Weights of a small transformer language model.
Training: a variant of Muon for these matrices, 11499 steps.
Each number is 128 + 32 x the weight over its row's rms, rounded and kept within 0 to 255. Layers, rows and columns count from 0. Numbers have three digits each. The size before them is the row's rms in percent of the matrix's.

# up: layer 8 MLP up, 896x224, rms 0.123, rows 496-526, columns 0-223
# down: layer 8 MLP down (transposed), 896x224, rms 0.0559, rows 496-526, columns 0-223
up496 092:152143121124118115137144153138106141152127133090154162135119169150135125122159141145074090171147125152068094108011132162076101175103116047140164178143132076114128146114124164145156085141112093152142129153112119112159174164091117125169136161174187111124128172144086142186153073148133092145180150073145135156170106110136153039082113112162182161102111128076128137138138146149149092091178118077098184146145157094154085135145123138122080148110130142121128119152165101123100128130121117135043104147143142114096080084106174105169119117096171121129114217125060128077128076126126076084106163131130115136110147054129151162159138107138119199079198153167086077085150128143152146126099
down496 094:163132148065132097080112117087179118167097086130124159152149162151062110176196161117178123163134151167076185160150114153160129137149147122084214137100123122111099109139167107059129160152141135097149138126127129140142128142161176091154104108117158142137063139124142067144102130152139116161141162167124116142084110171164112103108142127154141122101131127154062168137105137148071156140159139103180079104095170114107145109164150116123124124134129116088082047076151143207121114179125148153111083067096098209181176163153168129093125086116132175090166103130114205085121223161117174149161136117143129158144125185121148083106109140116089140152115119111086113136170133127102176155066
up497 099:132174064131108139100096125160121142195164108136093143111141100143124163095145113171154139099142147084108171110104131156058108202190118093119169147112183131133095099140107172107191111164117080079117128197160145150136136147110142106189154153178071157169098142116142159106063123088145041111183105142127135117133119129148194141136125118128103172153156110164123100154167092108211084135157126129111140163187102106107114122076085091142133151070141105157118114101120154103133106127159128103106129192109121114132135115156140095127148117067085144150137115141056160144114188228132125098142171147104074123169128157129142107104162163163127154174147180137032129182128092117111094156121
down497 098:130118124073153132085147137190118069140139180094090130152129178094137146126149156139183139216129138112137076138110118118089102120095121162114139094110061114097123137119093165137146127123171179145145091204108120175105129080182081098104175138123142110197105155145171064136185100097082111130058150147130060113155074087141065166112132138097155132157127087078071183120136109138130084097102066162148101120150154168133058110198163111170122122179113137194114122096130095087143138171123133213178173143135149116105109132133131150129108163130157109063170113122099132184146151135121179110129089151110115156121136073120114137141135109167142148093135153143122093127125081095152102063129
up498 099:151116152104150169162137097128108067117136138140172157122099174125133166181104088080107144032105105077163155152076098123085142147122165121156107158105094160096125172113073134091112117097168149111123129103087068060075146189115124126108183131098087150128101134123106120067151109108115173121146161086134171101132148187118127166164122155070155113100172104119148151161181110150133091107157122117159163139112130117187143159146142138164175121136149124075116069083141143080110089131087093103139129136067149086147090104206156125052120149124139110153164128116065219143114088124103156151149146129162147142130198094109171148077089164112123115157085159170166117138127087176095137076158
down498 097:137138111109102119140192183083140128125128138116138059107173172132109139125104141113152179126151115177176127080166100153096180137105076123165121179117102117189160129122068092074114048114109149148121126156124120162106152098124112103224120212098122162095127176198144138128140135167149177093096092125103166155060161105092096122141155083174133144121131158138137133154148121152128200132123113147166076095134123180118196106152134135103132112148083101191096115143081134132073148198126126157135117165131125148127138113181131156129152075117120192175142135106223076165105135146146105081096063095117155109112099151151066113172172121136096152150112147088113108123131084084133138102133
up499 091:129089123142145192152087157116086090143045144188162149145115072148121134124149123070135110190142125106138081128118157133127163151119112160091171134151128098128155138156090173119140136129184099116118143142124121126181160158129119162137131126188123097123177180148094157078086096167119047135144130078112217135161168177114123126195104111137131127055138079110153134069109130147162116091092166149074133119140173123158153145133136200126107144142137121197133152135140106167094177138153114138125131155092079105159131099159148170171128221191133109168140054162136120114177128135081142173147122136107111176102085083172184134109183161145124141102103175138138126158121180052116118135149
down499 094:099137129135099098103133127122191095118136073107143161161121140109166208132108100054154138137155085154110083142141126127175167084103125127132120116141106086119169072142140097134164168198166170176113126074091086139103182162130178116153094128101097152089097190093180167167202114127162160101096134138158183131184134141127166139126084093162194098151195139120104136132138115103088184092150138140089060167118139143154067192135132142090122165176096137130151110111112150120130132145101159131137094122099170149160158131129141171175127099078084162152129135088162105074150161108169154139122092115180094173139164205125179121048113146109134104137135137144135072178115088106093167140118
up500 091:116153156085121173078116147095075138128095098118148099148102165154110091162086154116137132152140154100114137079080077219106191106148170147124109147131124139098149135135140113140099120093111126122085180186111099112161163122130137126148192128058154098113158145116112152191153136142124111168112199148084156147177174093129168130166160136129125153183122119080121141149136079155145120182132113185100162132153141084113162145110202137080136106107121175124064201113150132115163118128169091089119098136155147152145119105166107099111097066092172129048196112128162162146136180150179112155119131196083116093149117150147153095183063122147054127137175077132118148178168102178142142136133
down500 097:112114144116083062111159164158151112059117140129090095166129080106145103122142151138112131157077114069135158108065150155082130147122085098094087103093042137114125069091122139133128149176161116166131189116154094135122136163123104117163204134148155090142181138131168159077200106101131115055144120146192156175063156111114124176129112111151185114104134141105105148131108136144139076112120107192150087144100112192171136139136117126100112094156141178113121085164119101128115108138139113152066128091114115058124069114126129097155085142094121115076177153121075121113133085130115164163125181078107149131035193140115115137162153154111156115123142108093163153188118088147142069069149
up501 097:183125132173090110108167102129049130140111134148110146145089093147117064098082164096092097065096194147075116082131116097160029132094088128076182173153121128124056155113135110089136113111144131161097180119127116100122065105122112094126139168129124123130168073182130165183093161120063144118198157104089106108151092177152187203070104091136127118148112137203116184139128110120131161119164118186128147162121089154121086111146156142113112115137132116170127156132133146106127109119138090100100150123104103131128189086144088140100142061094083154109159082189130128154141110096135153125102149130103124126129169113184150129191160123127146076117122136107108098132132077118132072046140
down501 101:118118139131112154128119090113150139106056095052130090134168097080125133157085091122106119150187074131149145118075191158116111132124133138128092120176132100119190142084138112146102107188133085151144112088075151116204129163113112176143098139192106108137157157164117120187124122146130130196180124129127153136089124117081099127163188103155117149134165133061101097158159131130149103119093106117084188181072048153096125121113091143107132128151140095085148136121148071127132165142085105118051125114107093142091084131140091108158127101130092120133103145149177186089096103105072086153147101135118240098163133144134132093165072172096130136180134132127160153128167211112112119154162
up502 109:147154151165169136101118130090073163109133062142132117080065164108137147139141153123157144121106149133160065161066111087132133087130094102130130187140197077169108109110112169120129167167127136143141123096180151096166128128160095157154099143163085105122128068147086155091156148156071090152099120110125117124134106088077174124174100162160093106095155137119102176165094151110095169114130103193120103138114086091074100156168094132138169152094054117147132168098147109198115150067136189136146143124204118117196156126096091176123136129126115112131122154193079042132080168115144141147094223194110146117104150096130130100130124170136139085136131093118119127112173077094131097125095
down502 108:126114106127148097134124127171158185111128094088110176113134145132069127117169139089128126093102144092084158097126101142077096074136138165129085156167123099085176133091111133124132140182155146181126121084182173057200053135104159130136119111088089107128135125170112141067151133126155127144096084128146115135120087092106085126091045186154164132080114149149132178165067119088155093107142157113093142129104113101146093116125077045177144161148145131159079142096100084148129190073067112102081098167130123148155189090078056119153168052139157146152117137172097166141132137114101136152099158138127147121104149119161108162150110169136148150125160141196109120115157058138131067093121
up503 094:096127064111129148103060132134204141145117131146135134129084095077098113180055090131124162166176166114074166083152063119071141140125124134140168092121131092173164135137119142093142149114121202086104162143109062111118162140134120080116138111184071143118079081096151088168147108125103115084083154071127192114113140120153129102164110141156094133104176156171135178077128131093151160128134122181100130089108122114117156105191116184112097128138105128130159128131134130187141137139178124068155148181110166123142139140118088173113177147147185177163119125135164167062116136136192176147139070143132141139075071087125152143172152153056142131082167076135131105118169111112126137187127
down503 102:180173146140136119042093110115123095086072078156066132180142134120096151124164134149163168119165124108189132174123147104121130098117099153149121121098091084075181167181102087114113169152139130164139115087190201120113072091121156125147144116179207085129110153161141116115083127111167098091158116120154135072130098136119132159143160116099115120144130104124110121146113165118148058127121102116155070144122139143118124144052154155096102119171096090087159089129145155143124121134082091095141086125119186133148122123153103154111119007112021086127129114138121116123118153173127081162104145146141101118090113147148114178084155118181069080113093155116126172120166181155086085103155
up504 097:125140154188136108156182115093089044139059116167082109127145076117141106140189130119097126125158144055128155110122099170143122152121101049098148143116196093126173127097140119134112159140187149128166052118124146125116128112148145130187145097142094091096094120168173154089132157138144172130147129112153217125137152157164104176156114196121093134107081164160105141120116186106144084115131112104118137114094137049129159089083118101140129099155109107178106134199141164077103146151154122198131134067165127139174195142155140076123125149161157128159149113136109169121113144167076141140157103181167148170136100137104135161175046111097114170096098154088130134122076154159165112116085
down504 096:146188150111108070126168169081152073106127148127122114131076117101156067096142131130131185149106143084156142192100153132169095148107118157174158108081123112166170162107170151153081150117175150097171136124131163137149100183101134080128079093134128156076132108173148126134176105137205148080117129128021140075072172146131150111078105159134066148146110140141119131165095140109130070125119135078091142125126124136166107115122128124134117128083162172127159170174093093147152118064099130198145142139113110130131123179136130126134130100168178114109144102218110091106135199060161117105142170117105184084109106153105118168162047132099134120144089138095162118123147092103191131074124
up505 105:074167095161142118064126128119122078102108104171108140051136111153151165099108160146137063133145126165103049144139157162154107143101073079104062140160116135112108127158102127143111118138173136072148157147084144123122122147180147108163112129148073127067099140113091120087102157132154092175090127088146156160109170149123113074174122157155054094119168102046112081122102075107200103094141078119111152130110134139178136194125160118149142133142119056195125174144119073109188140104138121157138077166140161149192151069143126094164133152145177074138088177136177131113169117160097112132100092154110127118092128149081111093118147128141144195167098081132170123139088108127098157148126
down505 106:143105124089121097142149097046134140142140125110100122117157112155133103173062132190131071109100163135152046089163153168037160163155123154158135101152115155128138197109099118146100117154146119169126153110095147149122130154112146163114105147042111210096173137073148119171122139095127110099122128082171100145138142078164136088119186238170138113098135109127149097124122133150133131110132083147121199109162137179122105101126106147126143077119114086168089100084145120129164122137181174134132144172151123061130124094124116104100141148087125171096134150084133131114115145114132118150170117136154194098125148107111113204172178112078138200052115100159125116151102172060158101123162
up506 112:148124166094059068122091163090104134099174147118171193125114146142186117118102150073098103154152095130163124082139094138084100142160127141164075142162092162095135158105122130136169166144114113085125073125084153144086150137129172124105126168078126145158114153150106100125130106140139140119197135084129154077141198155113079178135121141092127151152148147172168042143135193137138139141117131139162124119106123149083148113179137128153148098160074069191100075160120141153118145079129087173099170103139172116169178144170147114063101142107070123133111078146069079067112121102128090102101077097152113166186080132094140158127123109100114133151157096112179174113112166148090108039163
down506 114:155138137117101118149096109125142131130109118054154086082082137206148134128116124140110130164076136095176120142088080130171151162118097162144124104181121162111118128062147159185089138134105100108130106086159165154184116111120150120146052162127130133118119124163083098110179146143138119066131100100146136088130121182077046149153125162123119155120151141133171093121142203140096133106116152109124131123137094123177150095115175116142098142203118109168119108190161205119163114069158144192139162136118103096167103201089132113158105155147119110159144141151046111125163147176204094158073098088099158135131132159142096192137157130110153088222158127145153119134098197095152134100149
up507 105:081103124186134165143177219104131139133153155133113172170150146129155136160116140148089135127117117093131142102140134066132066155100104135122114164060105110138124094181147193132109109151074157117126191209128079165214142107170158161148191048203121195115135147089125133128123096133156102150121106120116158167123107098109093077113155096062150153140123119174088125082145135097119174101133116098141126095129157131060107178154097103139090174151100162143110115079157120114121097102123121094100123126068140112146101128151082061105073125141107156131169120137100170100167108153126127148078110180121113096137108142093147157051106155165185143123164079193163148142106119104169123148095
down507 101:151148133196157166079126144095090069168165168125173072145118130161154090121124073088172077098116135114129134139136167142122154145157162100098172141149195136120118135161113083167153110064118055110084131097134173147162112096148112108158112167105152103128123045098123127128148160138166193113094159084117126083162085160116119084127098101139110116167128162087114148123105098105167063070199152075163106127091116121121152192124123105134101120116143121156115086122142137179089156148193154161094074099182153168108132133088018103123156125173103122192176120133076084116142096109115169159086159121144146128161105100084144129129121106129148188182116133187107131097115126153150134136170
up508 105:148183099189140150159103126095132126102103104078121152145202188206096150152144090138096174128086045132162146222145125163076155137131104126143103105171121158096138076175117085105093160105131144128161135123156129069107132093152150132133156169106124165145105056086157123139141128130055160091070100131149135160175103154086148078119091115148142150114147130111185122120097134091134111107077147171103159133112143113130132110088143147169110127138135104177136115167111115094077126147124157144120163076181119104113143170057144150124071125154171201193061096090186097094144102123190177190100122151096094139125127183129121123118113119086088165138137154075123115112099113144126126080107
down508 105:157111132148144131078104145104141137126173126137088142099144124130181128169128060116073137120159066080092160149126096175138114111126146120165148092132142105212153111141167149155064141076167167191170154109143165092134130172097106081118174116147100183125061135126114119151149139104068098097103163111156095141152132143177063136101145105177123109154120147096137080129075170116100182201143139123139112106119158104099116123105196129102107122133255127102117110108121112145148094131088135129171088122155155177114120126133175124092173094168107185139132143121118174141132165092078172142160189161069131158193047121146127177146114114138083170108139094097113108119096158089118092139134
up509 097:116063141072140114168112104181229183102102143094170120131118110114145170159114130204147150107155148144108118128051139093105136160128065071154075089104105103075098139173103176137179140140173074114122151126147125120158093092094125131103166135065197091122151151103131192133140100096074143175148093158111147156077166135110132078123075146128123202144129169103100140176162129155096078108093144119107109130150100190098173120154216130142131132124158110160178140106111086142133155097104143079097108151148158102163093147135129152134152138147153104074120117074125104102132160126077134170119153096109081139144159085106171127141109134143123117170177143132088147125137044117128138070169
down509 101:119195113191120147173137121190098131098143153183124104083133106125109151095083154144175121123108141131144175177104106124142140103120115121116174155068101164128111075173134128106116153128148124107158139124164119146115077092125133165103104134170104162163106103163115152136163165137217152087086170067131148098166120132197138131122090134066091159154122089165141189137087138171161101136145129086164103135145186131147129173148129092135136125115178129149115131129121118140126036142074152182109136099186121145132152142129188126168155144119113034110183097165210109144121126099146140130155066158142147125131053175158120087105141115103145087139081215154123147088118063148094140157183
up510 098:148124154094177160052107137156143131149151117123063166092164113073085116093106088138141144112133150101124155167098141112129087171129077154134120064204166095126170098103165143134130122138085103158129147205151073067114143130125147098100126132157118143101103196077139143110179101095137143072134167116107172168189102099145143082112126151135168090117110198133116124118176155177148129091127193065169149175126117150092166103147088158150104143134146167122122130170160074136136167159107154085151117181128178152145170166110120126182112138124142156111137113129114113108103206190095087098152067160111142123111109102129086138155112118137152110094150082133166116116169154062114160169030
down510 101:159106126135164083125091131072181161047114121167156180098119084135158110118109115136146101191180074167034081125121126122176104162151092137183127100136137143149129105139151106104122110173164099127125122113117123095152128114153138081152118174229168133111136120148140167134156154158148223184170177147151079137149139186111147123110105142130162114097186094072107112144128150105133117132111080177123087127110115111156093186057119116119102060132125120138057131189115160170097137120167142115140157101138112107108128099161122100131125146147082108122139148171158114112133121212188145117084140130132154081057156150157108126159128091169139097160207140115135082141135078122115126135068
up511 098:137129119146106165171167100130137083123119114136142171074081208158141146189153105120151139136181148152109146117086103158145073037085167127124128079125159210049097125103067124121178103098127127125150155154055135091108092147085119156125098139082061097134144152126096145148096157114166160125106158143138192143108180130149126143152067079140089109124141080112127080166076149107158149127087116121057158127066099137162178147165165119097164104091137119128174142129141167117098086125187116130129084103116135112143174155117108117209144078095125090119146109136183111081102112135118183110092148173207087115144104146119158131154116070143111110160099145145131099173157139156143176118122
down511 103:145144178154171130135162101084093163137110149134090150100102121089139209151104187163174090137078093129173110146217167121114150114168117099136106188089111096162168073184103122147112123158111157111132136153170086109141111099052150114080134119124133108100142088137094081073092127149179092129152135115078128109112091140157131131152167134203170106111143130158114143117120139108151120161068031161164192126119129143106083130159094126120181139097162085142166186136122159138094160080063178122144116159079128141113141131158104168086171076164100148186107120180155153149170118077106159118111133139148098168100157097171068113138137177140181101097110123116151137146153161120157107076115
up512 094:114178143163091204106153099134163107128131165087115109118176093135113133184114100121166144126117093081129137127106112170180142184115142145132183118130188127136185134151102215161181109152085125156112128101151116027147182128118151123102122108158085128170111166110122130131138109100120142112114089137132088163095168144150165153090148115127124174135180141168125114102099132096108120161149161103136118207145171140120145097077103098090097105145114095156105144101144137119104147133110175131181183103167128145112176114157165149100133133048130051185138151143136157103163120081092134087102112081162165126068094164067165129131109057089207171186174117173095182153098147109136090136133
down512 105:118127141135150141074179124094185090107114176098175098167115135109143129112149096085145120098115122089144113115075113048165069121099145159084151134144150199137137122145169099062169142158104161132070165127140154100162049105140124187129186089096152104075105152130151101110122160165130076154127093094059147108095125110095068134174144139121128109129157062115152144130116126195109117179131157078100161101131127176177126092083116125132086121139141097046143157026132125157133114105139148153111148090135111094120149142137100117135151110097192154139090134125113122130122149143151133155182094153123147152148174132137196138108163185132030134109109138115151161193116059187118111124139
up513 094:152145156182192068152161100109126142116123086124116160128133115111158103108137167154118166062169109155194097106082168131117122173086151183076118139153078166148157125160097193145088130153121140167077124110134115112139099116155150218106169187148136145116085126140113090140107088117141147123187089152141143188145163163149062135087170149127161114142158152104175116108163104164128171151115144099118186093164105101104120093136156164106107160101082138171134157095143147074106150099131093182088145173140136146159041169121153071121094125134134108147188158152169142096159168086144151186100117186115144102220085099190089070157124172158131121157131095102131090124142104114115133151123
down513 102:141165118094125159099131130177135157100180126129150109108182155153144143182098100129095119160094148143154110168113101101115175121084103118072135144148141091138124124134089159157094196083139109107179110162148110130202097052090101126137158103111157120135137093145115078176101150105119102165119141138136094104139086097124094103179165109097177091178124120106102067093166177104121093091134081142121075151126115118140050154120098117125177097186172116098056122120134123169087161092146143078152159087232063122082134098096126162126129081155111124103154171144130148179136126129074102109140085088111144094119078093143158093136150111076054139123149208170137074144143101151099146130177
up514 096:168097103128055172158174102101096097110130164115123079146109108119136103150155196143186077027126128097147143115092148108137131107129141178144182165182073100131164129021111120135129107122153120145125102106094130130187146124137058107132141121064170128083136192168112090142139191094088165081172141057162130143108146116169141165095138104159105136164079141102100127147124169112115159162185109116088149139110088129112082169125130106115139137127071091140119130103116128118165130060170101098132145167121169105128119118130096162129124086117176167122123078139176151175139068112127140163119107089116108109119102135172073057117075145122179115153133184142128068100073151138096172117122
down514 100:043115122121082124102063123116186106121121136107115157118076132124131110109082115231105132109138129095191150155084152195115142151086143145077146133090156140154196160107169146148180124210162121150153122128122129161106117189210133112109198173086115163155145127168108116089129117130154097119051131125174160101127116066157101098164041103111125164083126068098167116131125101135081116185121092152131086111098143074158099145171120117095137128164093139151126178132075152106112135111160100139145113130128161165102150147153076220089108124139100114150154119151174095122182124148127109121132102116139170125113128124171115164076071099155185147136150158146138150137085126118142124128172
up515 095:151152135120063107120148106124169170144148157097161118151174130131099136097068150091106106095164166143143148122119081126076098096146166112154081123162098179091160130075125113155063151102077140080066080099162142117101115184059110152145167118125106110154134065136116144059159177086144072069134067103174122165073098145130054132124083107102094103145136122107132126182117138156118131129115125157146106131150216129105168147136082114122102170150160125129083195150136142112083107169118108073103102182161145084130118087131176156139091097194186142105096163111103118113151122105133044184151096112174112144166093170124135078146160129127087093129169130149144153154160095173114141103127
down515 091:106141135213130031122142176143168084121098061162095146180150101101135101186150161142092137162095167201106055129105158133146105120079113105125127142070082136148089120158119131175170111138125148133112111128148140160145140083169156187156099132160165072144152141118143118151110143201149143152155123114104118124128110085047149110132115112154163143116090148195127130131162129137103207097112104127139145179127163126166103089134200107043131151105137148130139088084144134115217099157172102135149130084171127124140142130171146115181120126134138125165084118134112086101123140064197128182146156102102170107144133088124099108076160054169074164093124111117126104096138128136128119131080
up516 099:188090123163116145127127159114092154080110099100081125122095127114173179141098086093138141125118138068095137097078117135187145092176052054094119136165109150106123127119150119104111101133120123122117164132155114120113187113109088157154109104160141111160162087169087142137080207213095086180096120121066125144123080077125131064078155108186149085127067131103115189148149143090174142103098149156145150159111128151094097128104121094148052117138124110119139178116131140123140112174113160120180211186137140130104091159179140134169136124153173128179087109154132190146125167129118098149137171095169066102153116131104103091127072138165103183147171155096099146108107084121093105146173
down516 101:142058069103148104141091085081086148158141061124144147102131101158172160115067072080153084053091138161127073188083133127111132124138143088066123187202129083122175129130135109182099107144134156114157167133098094172102123137124117149050138111122135131123160179168120157140124154095094129144154122167108122104115081134149121116128141146144152145102114167123116125109156063085175196098125108103134104121197101166085114111093094129173146070143084123107077131145071095186092122061045165078132146129107119094132125125083161153186133157121159115167130103095135154090137159169164069114132140129080098175125145130086136120081116112166180132182170161131136127121128135082113117145134
up517 104:125123126167111113085103198122078140147057132118157168160140119068158104113129074104110169092113131125075140102128129115113167139116094167118123074095143104134151104089097085188117154110175157170068158145088121110174153131125181131160091096145163141167103133116096126147101144085046100136098074124148161135105171159131123150123155188138195122131132149117132129149123128110066127072171112194139167121151087185094164018145166101141158115107045130152146153124140140207131152108085166214133157112065084108111104089069153078113089145071083154123105142088145164172165116123134154154094160144131140151131160122120109161106112138167124111126129091166103165096112149146118096146114
down517 105:096198173135114183126104148140145168092147140135156096154144136113126180106173094140196122086124093159043097110124152117193122123111102166094094119136173148169114089089145143195092136098111063108131158118128138124114114118128128091152117109212137061066172078124090119129106118118114130087116108179175131123125138158121065087128111141100064169121200099163169136141154119122127108167085139123123189110093145073130107132157127151061087181209150104113098104065167129082113051098136134139123107129089107209139121126120038126153087133084147150128128131141111079124100116113111057125105167118097088108153153124108155172101104102117110098128100087149135090171123125095140141138128
up518 109:154153142149109137136107185118075121156145100145113080097064118137091148094151120152170097133165199128166186131153098167100139107154122142176148180178099124106091143185164091090094147148190105128108137132155123125150199121085158161098140041147120133132102123151092104148090090102132127112156092169101104106115057126144126142106170140148154135091140122143135158155095152126116144043141156130095103092133100127136098169163130114119126192059147059128152116114094146147150163114110083083124132096112129149113111078170065130161080061127136109155184163085075145138146175176133183126096070110115077180114119140116033128189105101066150086121125161145110109180108160117120092109129
down518 107:066148128114149124062062082098167110177117096105136065075133125112115139122120124114077146155141107113106112173162145143089074124173118175084109141153123158162157127166105147126131085060180031099146163169117159136158137110094126133088128113115156154129136108115170115156120119164143092154106136107123112150102155146100103114104141135112086187136146140120128071106097190194074186128139157129107143075103060150104193157147118171193097166118145136089133190084108148095124096105152114123136136087078160075093125129132157199173151139122119163113084084055128193097102182110082111147076177138112104139140123167100156177185083150171171141182165121134135133130142130169124122119127
up519 103:113131095139122189087141146117149115066059101129125144158116172104109138136094168120169155160134089103119126162137168129166111108122163091145124171142111120128132092081095084133099166083127150125170197097144138098086102183139137115147055110110125139113093127183147120173140170179133084094151076074138169141093138143138120157146145148098119105126152095145110107172079170154122129102093086100118156039058077076141134057143083111136139159093074127088112152173191050109083111142107093159128158178056107097093156099168161087126160118109099123173156099127144182174129129091159160113091131137160139084105136167110128118103148209105153165112140094140133162205121171114133122124084
down519 105:079148087134209097122117137130124138115130132138190107119136125149095140060158089149162158146150108104149129160146079090088122150168135165156140137112125176159115136105154119127123104119128178115131168098130131146093151198138113121168097128103162127102070183178141154138098098085109177133131141181149112093131112159165117142077147142114166122133164137142146164147149148136158074128146098121149127175150116140182141118083129108137141140103166091184157123145065101252162110089152107157108116047129123110175136185099172114179122179117110157159151100189112162125110161110090160102080112116117136135056093068202089076160162127111135150198155124086082088151203102112154084083137
up520 096:174105104156127150172148092113170166135095047120145085111091149123114140111099136117123110125071139205081136163091061174142132074080088157152128144159157076108158114108171094132142176135124153100180127124159148118107121094202153138132160121141098212146121073180095171145126158146146192097189104131119174174077191142124086154152151096136147138162157100126111144161156114120115136128092078136092129152124098139074165105149096158175061127092144138085151087160128181119130166138096208126104064185104124147077100127082154164129176085119154158137115191143149093121144081187140137138147102143136139117186174128125118119131150156167129135181127189148144119169159142184112142126138
down520 096:091116126130158142089115075127099108134096119102169137164173159155118100157149169167098135131133149090148188164092108139085143101192138131125152157177142138172130138143108102108139141134141136052090203112123083132146111068166181169150098135113131124135141132084060120172084145145194090105110157083106131091111123116087165140065111146147174116121116082063120144114115082129107164147191146059119148120130103086164173156105053140149064161255097094146131123126156084189159156113127119152121095128141166135119117077129130161121062153106094113155127176079126167111135133121084148132190119130138086120154185136158133085048072137130138135106129160139162143097138108140094115136172
up521 091:142134149144121197163121139032137127107137116128132178085136168147102136114144180097101115128113126135063139075138085141157194156123111147180127137133180158107134172116106109194122112111118139078123173176150142163137097133165133102166111151054067103151103141094082099106146105152114188095181139126134156094114143094113137138172157103119064108149120138144124086120170074134103142128159124081067108109154099094079122178116095095136149075131200115114127153130130152208091129157144136104138170135119156213132131101120160146156192139110094102061091097056103118091102103153145134131196114066160151187074059127096152085107110132139155157138125131071151111070098137132159128133116
down521 093:189095131143070097156110059104117085144113161099142092148189128118160156108155084111195169105112129175117055099117137110113169107124123111121103045096084097095142123131154146110137153141071108189076118123141102164075120083135123112166125058106146175067159104104128129106115188128176107163165070098072115170114110150168125095112102143134163160118127053187057116135098105139109145185101169106159119147117086166114114155138114120127116108142089130089152079079168161135167121108058152173137174180111157089095168127157139125105076121136156150183127117077088148095150145134155135149096077142120168076150178130135122142103143165144146164127089119148176151123176092080146127132085
up522 090:115181126120103110102133149076083108117102108122100151125106168164088120094060124123129171133132087156117093141083142154111131133155082145126087114075077094092178124155124105095139187086151189137107180149126103157069108149171145130095132154119106167068067119086093089160101106101144095200099105112132108101132152138149178116134097055105060099133213179162101129140139157068075155140136110155132137168159173128067175175159098120142089135127114109126111167087153188123153117194183174090123153123136099094107163137151151153107121099132179104098103152167169167111162195112128149146076092148125123077114127103125115147127185150109110084145138134158107069063101112094169137174095
down522 094:109104125080101178107182133121103101155127145128159129128156163134123097057109097129131100141115118151159122082156146112132118153139132137186147173110104094154161041134157112128114152072100152131168138109131123203114088125146152153118089085128103159079137142153113160183104103119133060156179149120132164048127167045151073098183089181175145062111163151155115082151091107130085101160114126089093097116156127191173130175141160168132084144134174141116131122083118089122190112081168084177093155167213111147100111106105111135123128144120111115125076122126125129186162113070101126130173075180127127127164164113129126102147159089147106124140113146188157068183088095177162138102098
up523 096:173101142119199147179126112170148113043128138163095103075152177110153132121122109146159142150138233135137130068064087101094094109123151147125140111105137115125156188187139093159111131080203189101105139168101158143071194126175095124142139116137116173157115088090131121105150140108104097133101145169121111085113196116157113118140139098094089111069126077111142129174108172072155103104092162088145108094159172100125064141125082152124087156117155141104202154197137097139139161165109128160113171115053181132132086077166112149163099086132157080115126151139087157125130147128134109120114158125147170147150114182096141163106127150197160111117142117104141161108089103112137089103176
down523 100:147094169129163128112129143148166164137108152138151123147106144128192099153073129093076138111151128148109151113136107158196137128128106184146104119125087121166105091088124149176096084139103105096160112155119180108110054054102158113135155087133130126116118130101147081095073138193116136091138113154130129160088095058084139138109124125154106100114137118128132098181154110165209133120101113107154125114119170057135126102101150131120017144066086118151155119144210124150114200077103116122120097094170150113046082128160124151124177142103165150109166159117123141145144127104101175107157168113135152075128146103134139121179117231093164131122103079120109134220154123121142086076089
up524 092:188156145184109101167179154093133133114147114126151148074124124075101124112169092100064112077158126064115157086168092136098115121129144109091164146132161120076095106113145143095119096123119127156091084148166162098124188075108137040181133094127135085180188088110134109105126071149123159057140134119169192180070157134126141106148113131135113179150087094175165146121132132105184098048143179111132118136156094119173173121165109122157182095079124094156133170135154148145162086120134181104097137101098172161112166132101113149086153135141210178143082136116107097141114123101095176086141132159165176094161110120137115161125125159107133111107144190142127166071086126124089183097115
down524 097:127128088114159121128137126113065124133133115144076168140100192128139124123160123132121103133112136089091117104108186142106103094052115166117132135088113157130134128122117153141084066181115158175154144203120067157099105121129141137145129219079154158105121149155147143110122064118159144164223140128081165137163143090167111064128150177081091083137105091099143108126154118183121160124094124143117176118124102082089165106079159187159146112157062142105199140097090082177128096136126122140109086177144183104106122073160098148123174094096095094129171126186166120122146154080096119136187127093164130125134147141120110128173103150157105155136062117166100113074142132072098108074063
up525 105:113151130127193158153136147100127147114105079134139116135129124111117124118153169136136175121163151096107164160136088076135101148096182101134116219158067193098120143106099129151164086075149101134168124122149130118184159128130155083103171121158133187153107062169137108158077120152136173099137026038086073218152142108139160079123117150065127115189114142131118167149105086165094105103135151152080122082124131134162112130113108114157109146151120071174199165132131124183137123156106144090124081144159092131107138106150166158114190105120111128143147157152109160120122113147153093143137162165108151132099201120118131114152073157061173072135176099192150090116118140178092128114153
down525 103:116095109123118150097092140188123139148071105066095125176113110126123150087107164102102109138150140131131068091080167153091087117105117116180137147158133070169090079158074112138205110176075078125121155144132063154169081072121065134142187125110200110146086077165141158081119179169098112130064160090162099171181142117185141139110192145074149180179157145138162183108117087141135152103129128121103124091122170137156168143140084078151153103108170103079134157120101103144126091176099132110155073173137158141139098140138123105108105185125132122134137116186106102195138113089141134152121100076102106178150126113119157088146156115123150105109145110137143073099100161172061145125133
up526 097:119108185091116134177183082098092127193125127186152100128148146067167134109148088181119191142113077143087145104148147149111200117088098111088123140138159122096158103088083132121093120124086167116193078147054131131078049141097148148137149139119134120125127131140110048143179102090170178149162095115116204148160122081110188159131144144041162135130149149109102132150100119155183098133106119092084175115094087107083108114132131111139126147156146122139116123118143120188142170092131109220097128168193104085111122146097133107144130150135130146173108164130100156148177113102166147149139114122122163102146137145122116153172124152083067053145126128067131113166166152186101126176114
down526 099:118147112115117152133061102119120128131153132099163169107122127122178127163108161147103118078161114094112159123065184145157078154153127114118121127130109150137137096105102086131120115162130114101109158186183132135170164107137127093098119137119097116086099150117136166129195143123178114111122190156144139063114138119180138127127128160189123094099189104096108137114095160091109177090156134171113109178158179099170119146109091152139105191136146159176127164071097189121148130158154169087044115100119159106064168069142095157055069139200108134108162042050148203145146149146112074104135174150111196135142134175156169137108168141114160108118107100125091098099130119084150104081116